Part of a small language model's weights: 3 heads of 32 (1 for keys and values), 2.09M parameters.
Each number is 200 + 30 x the weight over its row's rms, rounded and kept within 0 to 999. Layers, rows and columns count from 0. The size before them is the row's rms in percent of the matrix's.

# layer 3 MLP down (transposed), 384x96, rms 0.116, rows 101-112, columns 0-95
091,149,161,185,221,190,198,199,216,116,191,146,193,205,189,170,194,210,194,240,251,188,200,180,230,180,205,215,248,169,148,130,153,221,201,173,208,194,180,200,172,250,188,250,207,201,191,230,159,267,252,242,206,240,219,138,230,157,183,192,187,226,202,203,189,167,202,190,123,201,233,202,198,154,203,164,172,172,240,223,200,178,199,229,232,214,203,194,212,212,191,219,199,174,210,173,236
099,192,231,173,120,226,245,190,156,204,264,213,255,231,229,234,238,180,236,235,166,194,179,196,193,153,164,183,181,219,169,247,240,168,233,182,211,180,160,213,193,165,209,217,213,232,231,226,167,232,165,207,204,236,166,179,175,183,223,173,208,234,141,181,194,252,176,201,230,200,198,195,189,153,187,242,200,164,228,198,230,189,214,164,160,219,117,236,182,213,191,184,229,195,205,189,211
101,192,202,164,196,234,161,220,167,159,170,161,149,195,208,186,182,184,245,213,229,206,199,203,184,211,206,188,176,220,215,234,211,213,143,208,207,199,198,246,249,235,228,211,205,265,246,178,189,213,224,138,176,252,169,167,173,145,170,130,152,212,224,143,238,245,189,171,193,230,153,190,228,207,178,197,162,211,213,161,198,278,213,192,208,232,194,183,192,180,197,238,175,165,203,210,181
103,226,226,235,254,200,210,198,202,180,273,204,223,205,192,188,173,174,225,186,169,190,174,186,217,141,215,168,186,221,220,231,204,162,184,166,186,134,186,178,179,106,220,130,164,221,180,200,163,193,212,193,180,170,159,194,182,224,204,158,210,207,232,237,163,211,176,163,210,214,142,210,199,191,215,201,159,197,221,193,153,148,242,209,204,201,247,140,195,162,193,178,212,147,231,197,186
092,224,167,261,226,262,205,184,180,248,209,206,158,201,236,202,170,142,212,163,196,199,178,225,189,215,159,227,189,211,209,203,167,183,226,173,166,190,172,229,197,156,187,231,199,273,195,155,203,227,164,251,237,209,127,194,179,162,219,176,181,236,138,189,201,188,190,190,182,129,181,216,151,275,193,193,227,236,180,228,218,162,225,198,198,181,190,206,209,219,184,234,236,218,218,210,199
096,252,161,157,193,184,175,219,188,211,229,147,211,172,235,228,205,238,183,194,211,190,253,191,245,252,180,203,185,182,193,248,258,184,218,245,197,154,193,137,218,190,225,203,194,178,230,207,198,228,248,201,210,205,198,185,172,227,222,165,229,171,211,176,201,223,224,190,226,213,228,176,203,233,208,210,249,206,189,185,177,197,152,177,153,197,212,260,206,150,150,229,184,114,229,264,189
103,180,183,157,148,169,212,182,217,228,206,203,212,166,199,236,247,150,182,240,201,215,228,215,202,216,170,143,208,186,187,213,210,239,228,159,191,215,201,225,200,145,206,181,197,127,185,167,217,206,147,126,246,142,192,173,161,211,203,209,233,187,208,192,237,204,202,241,234,191,225,234,223,196,169,213,225,133,232,158,169,241,178,187,252,195,230,205,200,176,194,124,216,222,203,203,179
100,231,148,207,129,187,168,179,197,174,193,212,237,188,191,173,215,222,146,180,201,237,242,196,194,248,196,233,167,229,249,184,212,155,221,179,189,201,235,192,228,178,224,189,204,228,207,216,189,218,284,179,155,208,220,238,174,169,198,210,180,200,205,193,237,192,174,208,205,160,197,185,214,172,238,161,190,251,250,170,190,183,261,195,233,221,254,250,194,232,280,169,175,200,185,180,167
100,161,170,242,186,230,238,206,215,219,129,210,231,208,141,222,203,182,142,208,188,199,224,210,234,200,176,227,230,210,210,204,179,214,179,266,213,180,209,220,219,177,182,166,138,219,247,195,158,201,165,216,169,204,240,220,194,208,174,211,201,182,278,209,208,168,163,203,168,234,242,202,187,193,189,186,252,186,228,246,197,149,227,222,260,186,225,193,205,190,187,110,199,243,220,185,184
096,205,170,203,197,149,191,210,191,176,171,203,197,167,165,143,224,205,248,204,169,220,201,168,207,165,220,225,198,184,242,224,245,164,182,211,214,174,203,226,210,160,187,202,190,197,199,242,158,188,210,201,186,245,193,156,231,246,183,242,146,169,262,237,191,210,219,202,209,201,218,192,219,262,193,231,280,167,177,191,224,177,198,196,192,177,254,227,188,241,247,128,162,189,237,238,148
108,208,202,124,205,158,185,234,240,222,240,191,190,183,188,240,160,237,182,193,253,201,209,130,223,220,181,176,214,211,153,157,193,178,166,222,230,167,158,188,218,215,163,221,215,169,207,191,228,192,228,213,250,199,152,182,220,159,178,220,201,219,209,159,163,193,154,206,165,224,265,135,228,167,206,165,201,220,227,184,161,238,234,197,170,215,178,230,242,208,218,230,244,171,227,178,174
093,235,248,189,198,198,203,234,195,242,195,170,229,218,172,180,168,223,193,208,191,220,170,189,202,135,187,228,149,157,202,192,179,178,223,209,175,240,173,229,185,236,241,179,291,133,237,190,212,169,189,244,179,142,198,214,162,176,202,233,206,225,197,217,222,155,222,196,184,254,215,191,163,201,220,218,244,228,251,197,238,240,222,194,215,162,181,214,216,241,161,155,196,260,187,202,189
# layer 3 MLP gate, 384x96, rms 0.139, rows 102-112, columns 0-95
097,228,169,172,191,194,203,218,185,193,213,222,154,222,236,183,195,214,194,117,194,203,185,220,182,176,212,179,210,237,156,214,223,178,231,206,206,181,180,191,159,174,211,270,177,173,172,210,210,247,183,198,221,182,200,122,162,158,266,209,224,198,171,175,183,208,171,198,222,192,200,209,115,228,197,232,201,256,200,176,245,211,248,235,149,173,242,266,213,211,235,184,198,169,202,235,186
104,222,170,224,208,184,185,179,266,222,188,266,142,193,218,210,193,139,198,243,213,190,216,193,178,233,151,186,204,222,197,199,214,223,191,249,210,169,246,149,178,226,166,230,225,130,169,171,234,195,181,204,207,184,196,193,228,181,209,205,176,182,219,228,186,232,189,208,194,225,183,199,183,202,213,207,227,117,174,217,196,129,202,194,299,193,184,195,151,200,186,216,151,187,206,153,223
105,210,151,226,238,204,147,248,179,177,235,185,209,237,231,183,187,248,219,225,211,252,188,208,231,195,191,138,196,250,171,184,203,208,198,258,199,202,216,201,199,139,216,138,197,197,186,199,212,151,187,185,163,205,192,220,157,169,215,197,147,258,195,217,152,127,203,233,229,205,239,200,263,242,201,229,190,181,120,241,202,165,190,193,211,213,213,180,205,220,204,229,205,189,201,200,172
092,185,197,198,129,245,206,164,226,224,228,178,216,199,134,181,171,206,262,182,178,233,241,159,180,251,187,111,237,193,181,196,181,206,168,173,206,184,168,174,204,193,167,168,201,228,170,185,192,197,167,210,192,193,186,234,216,225,260,209,234,239,206,226,221,239,202,203,223,182,201,218,204,196,215,174,231,156,180,193,175,230,204,237,186,180,233,191,212,214,245,185,152,175,134,144,141
091,146,184,220,243,238,189,192,236,187,215,240,202,222,197,176,178,158,261,138,209,170,165,246,219,189,227,202,203,186,190,226,159,185,196,228,239,196,214,176,221,130,204,261,190,181,145,196,256,231,161,236,166,220,224,203,225,229,242,177,174,245,204,227,208,267,210,132,186,208,192,170,209,165,160,178,214,160,166,201,171,166,203,189,191,185,198,163,177,225,192,218,191,240,168,206,204
105,238,220,213,198,186,164,192,220,222,177,192,214,189,232,222,220,154,165,253,236,134,250,221,205,203,192,186,205,227,208,186,216,241,209,188,195,122,228,210,235,153,203,155,213,162,150,180,201,222,234,172,211,216,226,189,174,246,224,204,155,161,218,202,255,222,189,200,213,222,161,211,190,234,197,150,211,161,161,209,209,157,178,204,206,249,161,274,213,255,169,198,214,174,228,185,154
094,230,194,237,174,149,188,191,189,239,236,236,157,186,208,184,220,205,186,179,220,213,183,199,221,229,259,159,203,174,168,215,201,199,227,116,185,217,216,220,144,245,176,216,259,163,175,138,226,223,170,209,163,253,155,242,130,176,213,209,178,172,141,221,186,201,213,223,182,242,210,196,176,218,166,187,152,203,228,248,202,188,153,198,191,191,183,223,219,212,211,192,203,188,155,235,180
097,201,224,222,154,265,194,216,169,210,156,191,210,235,236,212,222,173,141,229,185,137,258,247,288,188,203,160,198,260,230,180,150,232,185,210,218,197,173,173,221,170,188,198,166,212,214,242,165,158,182,207,243,166,182,214,156,172,185,216,166,226,219,194,219,149,176,214,222,213,198,240,235,205,170,193,231,184,185,202,183,195,214,204,238,144,197,226,171,192,212,208,208,230,254,191,188
103,172,170,233,181,220,205,195,179,180,147,197,209,230,285,215,183,190,210,208,182,151,243,204,207,240,202,169,195,207,165,211,213,204,220,207,209,178,174,218,217,153,237,257,169,188,219,224,221,220,168,158,198,114,230,203,241,187,193,199,183,221,210,223,179,171,229,238,186,210,210,226,201,181,194,200,160,194,241,189,159,185,188,204,229,178,191,133,138,151,194,188,201,220,220,110,142
103,194,252,235,150,164,171,181,224,129,232,149,200,187,219,212,226,185,191,171,199,216,197,169,222,207,204,185,180,197,186,223,248,172,183,183,182,132,235,178,205,204,208,260,231,195,169,193,215,213,239,233,187,191,219,246,230,194,187,190,222,220,271,213,215,193,186,232,165,215,196,129,227,219,180,196,234,197,200,248,225,220,222,246,171,221,159,139,268,202,193,252,235,227,221,216,180
094,241,207,211,271,237,242,179,217,263,184,185,174,222,209,187,231,182,225,246,200,183,168,203,191,226,154,233,196,234,253,182,186,199,221,224,159,226,193,222,161,190,228,182,218,247,155,225,122,196,204,213,229,229,217,185,220,210,210,250,220,165,196,198,190,155,223,201,201,179,215,188,233,177,179,183,185,232,180,223,204,173,182,172,219,199,213,190,210,253,287,286,224,187,175,223,171
# layer 3 MLP up, 384x96, rms 0.13, rows 102-112, columns 0-95
098,180,146,189,149,218,228,187,264,211,189,210,233,184,184,198,249,142,249,212,179,225,142,219,227,168,267,215,247,230,200,215,189,149,202,156,210,217,185,251,227,177,243,210,238,233,228,261,224,249,191,193,239,156,183,234,183,184,186,175,185,182,184,207,214,197,220,206,203,197,198,175,203,169,190,197,222,171,211,233,207,172,165,172,199,172,138,184,189,179,197,156,224,191,223,179,272
100,190,156,216,187,138,176,215,208,212,194,202,155,175,206,206,168,202,224,191,194,201,210,165,271,173,198,238,198,215,191,266,221,181,174,203,206,179,168,205,150,252,192,213,197,247,194,184,207,179,272,176,137,242,210,194,214,169,215,185,170,207,243,194,231,245,229,237,187,178,163,146,187,228,154,254,209,129,216,163,195,199,209,179,219,183,201,258,202,161,190,218,151,203,194,230,232
102,256,179,241,176,195,148,245,164,152,209,202,192,215,192,225,244,254,263,253,224,221,238,160,180,179,200,180,202,256,157,222,184,214,197,197,191,210,224,244,245,201,142,186,197,205,176,209,211,199,196,200,202,172,218,191,175,175,169,169,162,229,171,215,186,208,167,248,172,212,199,235,177,211,199,216,151,188,230,159,180,172,239,153,201,200,240,168,178,188,208,255,195,263,262,220,199
097,198,235,160,179,178,189,226,189,168,250,221,237,232,167,263,166,192,220,222,221,208,226,212,200,151,197,209,194,149,224,225,238,209,159,270,198,204,230,268,156,203,195,172,200,158,201,219,198,214,266,176,183,210,249,257,199,252,128,168,239,150,192,199,188,209,186,218,216,225,235,184,179,168,197,240,226,191,195,191,196,192,191,159,214,171,202,199,170,232,159,184,221,163,178,211,241
090,160,225,208,255,212,203,201,201,202,195,225,191,182,185,229,173,188,222,185,187,189,261,170,269,230,200,200,234,166,215,251,163,174,199,235,172,175,189,190,200,125,241,229,193,138,183,200,218,191,201,202,147,162,232,193,183,189,211,169,157,225,243,218,191,231,213,134,155,239,214,164,226,169,175,203,201,204,176,187,206,152,269,156,185,195,212,192,231,153,197,151,194,165,186,249,204
107,183,230,209,121,194,189,165,205,228,223,179,219,195,212,167,200,211,227,221,170,209,233,192,162,190,207,188,209,197,213,205,247,212,207,206,179,198,239,249,213,245,158,214,218,190,227,200,102,199,165,185,238,251,231,264,160,195,228,220,217,173,154,164,242,143,174,198,201,225,235,166,174,222,188,187,269,207,191,255,205,204,161,206,202,179,198,214,205,206,159,263,194,220,192,212,149
106,234,176,223,211,184,219,208,239,177,206,211,227,223,213,239,158,211,200,171,201,227,202,227,185,187,243,145,193,185,249,189,265,225,232,152,197,183,214,193,158,221,171,162,208,168,205,164,213,168,201,171,171,196,194,196,130,166,249,187,147,176,196,244,171,236,186,195,143,211,204,225,176,247,159,207,231,174,247,162,246,143,190,219,200,214,170,216,196,210,204,129,174,174,181,256,200
095,200,202,271,203,225,186,213,203,192,210,140,157,155,162,234,174,162,164,237,216,167,220,116,254,206,235,164,230,220,205,204,153,245,240,225,205,179,167,222,225,199,235,223,154,224,190,189,246,168,186,199,180,239,176,223,212,237,245,179,216,183,196,193,219,138,176,138,191,205,228,214,232,212,230,206,209,206,257,225,200,177,223,178,234,199,164,232,220,221,192,235,218,235,188,196,183
100,220,173,210,169,188,159,192,211,126,204,186,169,192,229,209,205,249,163,207,185,249,258,221,237,203,190,170,206,133,217,169,217,213,227,241,175,173,206,184,215,169,245,252,170,166,209,255,219,227,225,158,218,178,233,247,216,200,180,236,186,159,210,226,171,158,177,217,169,240,250,219,202,215,165,197,181,199,229,181,149,180,224,206,217,172,209,146,252,159,162,188,212,179,169,170,221
105,204,203,246,220,220,215,209,115,196,220,246,227,178,204,199,206,177,176,197,186,260,220,179,248,215,186,186,200,183,146,234,161,195,165,167,172,178,233,190,209,170,198,228,183,173,222,126,221,145,210,168,176,203,211,154,241,217,226,174,183,247,232,206,187,199,202,240,294,233,222,199,231,257,264,159,199,188,189,200,254,167,194,225,193,231,190,196,208,216,202,209,224,215,201,195,184
094,189,214,218,211,173,237,251,184,187,122,242,165,210,188,184,201,179,217,106,222,98,140,187,196,181,232,177,211,183,222,173,207,159,206,194,197,208,209,227,187,182,205,229,204,211,187,218,220,185,248,199,149,204,180,207,183,164,200,202,211,210,207,235,153,262,232,199,212,238,218,179,197,179,206,218,204,231,197,237,158,176,199,210,204,216,246,267,247,221,219,154,193,180,178,179,232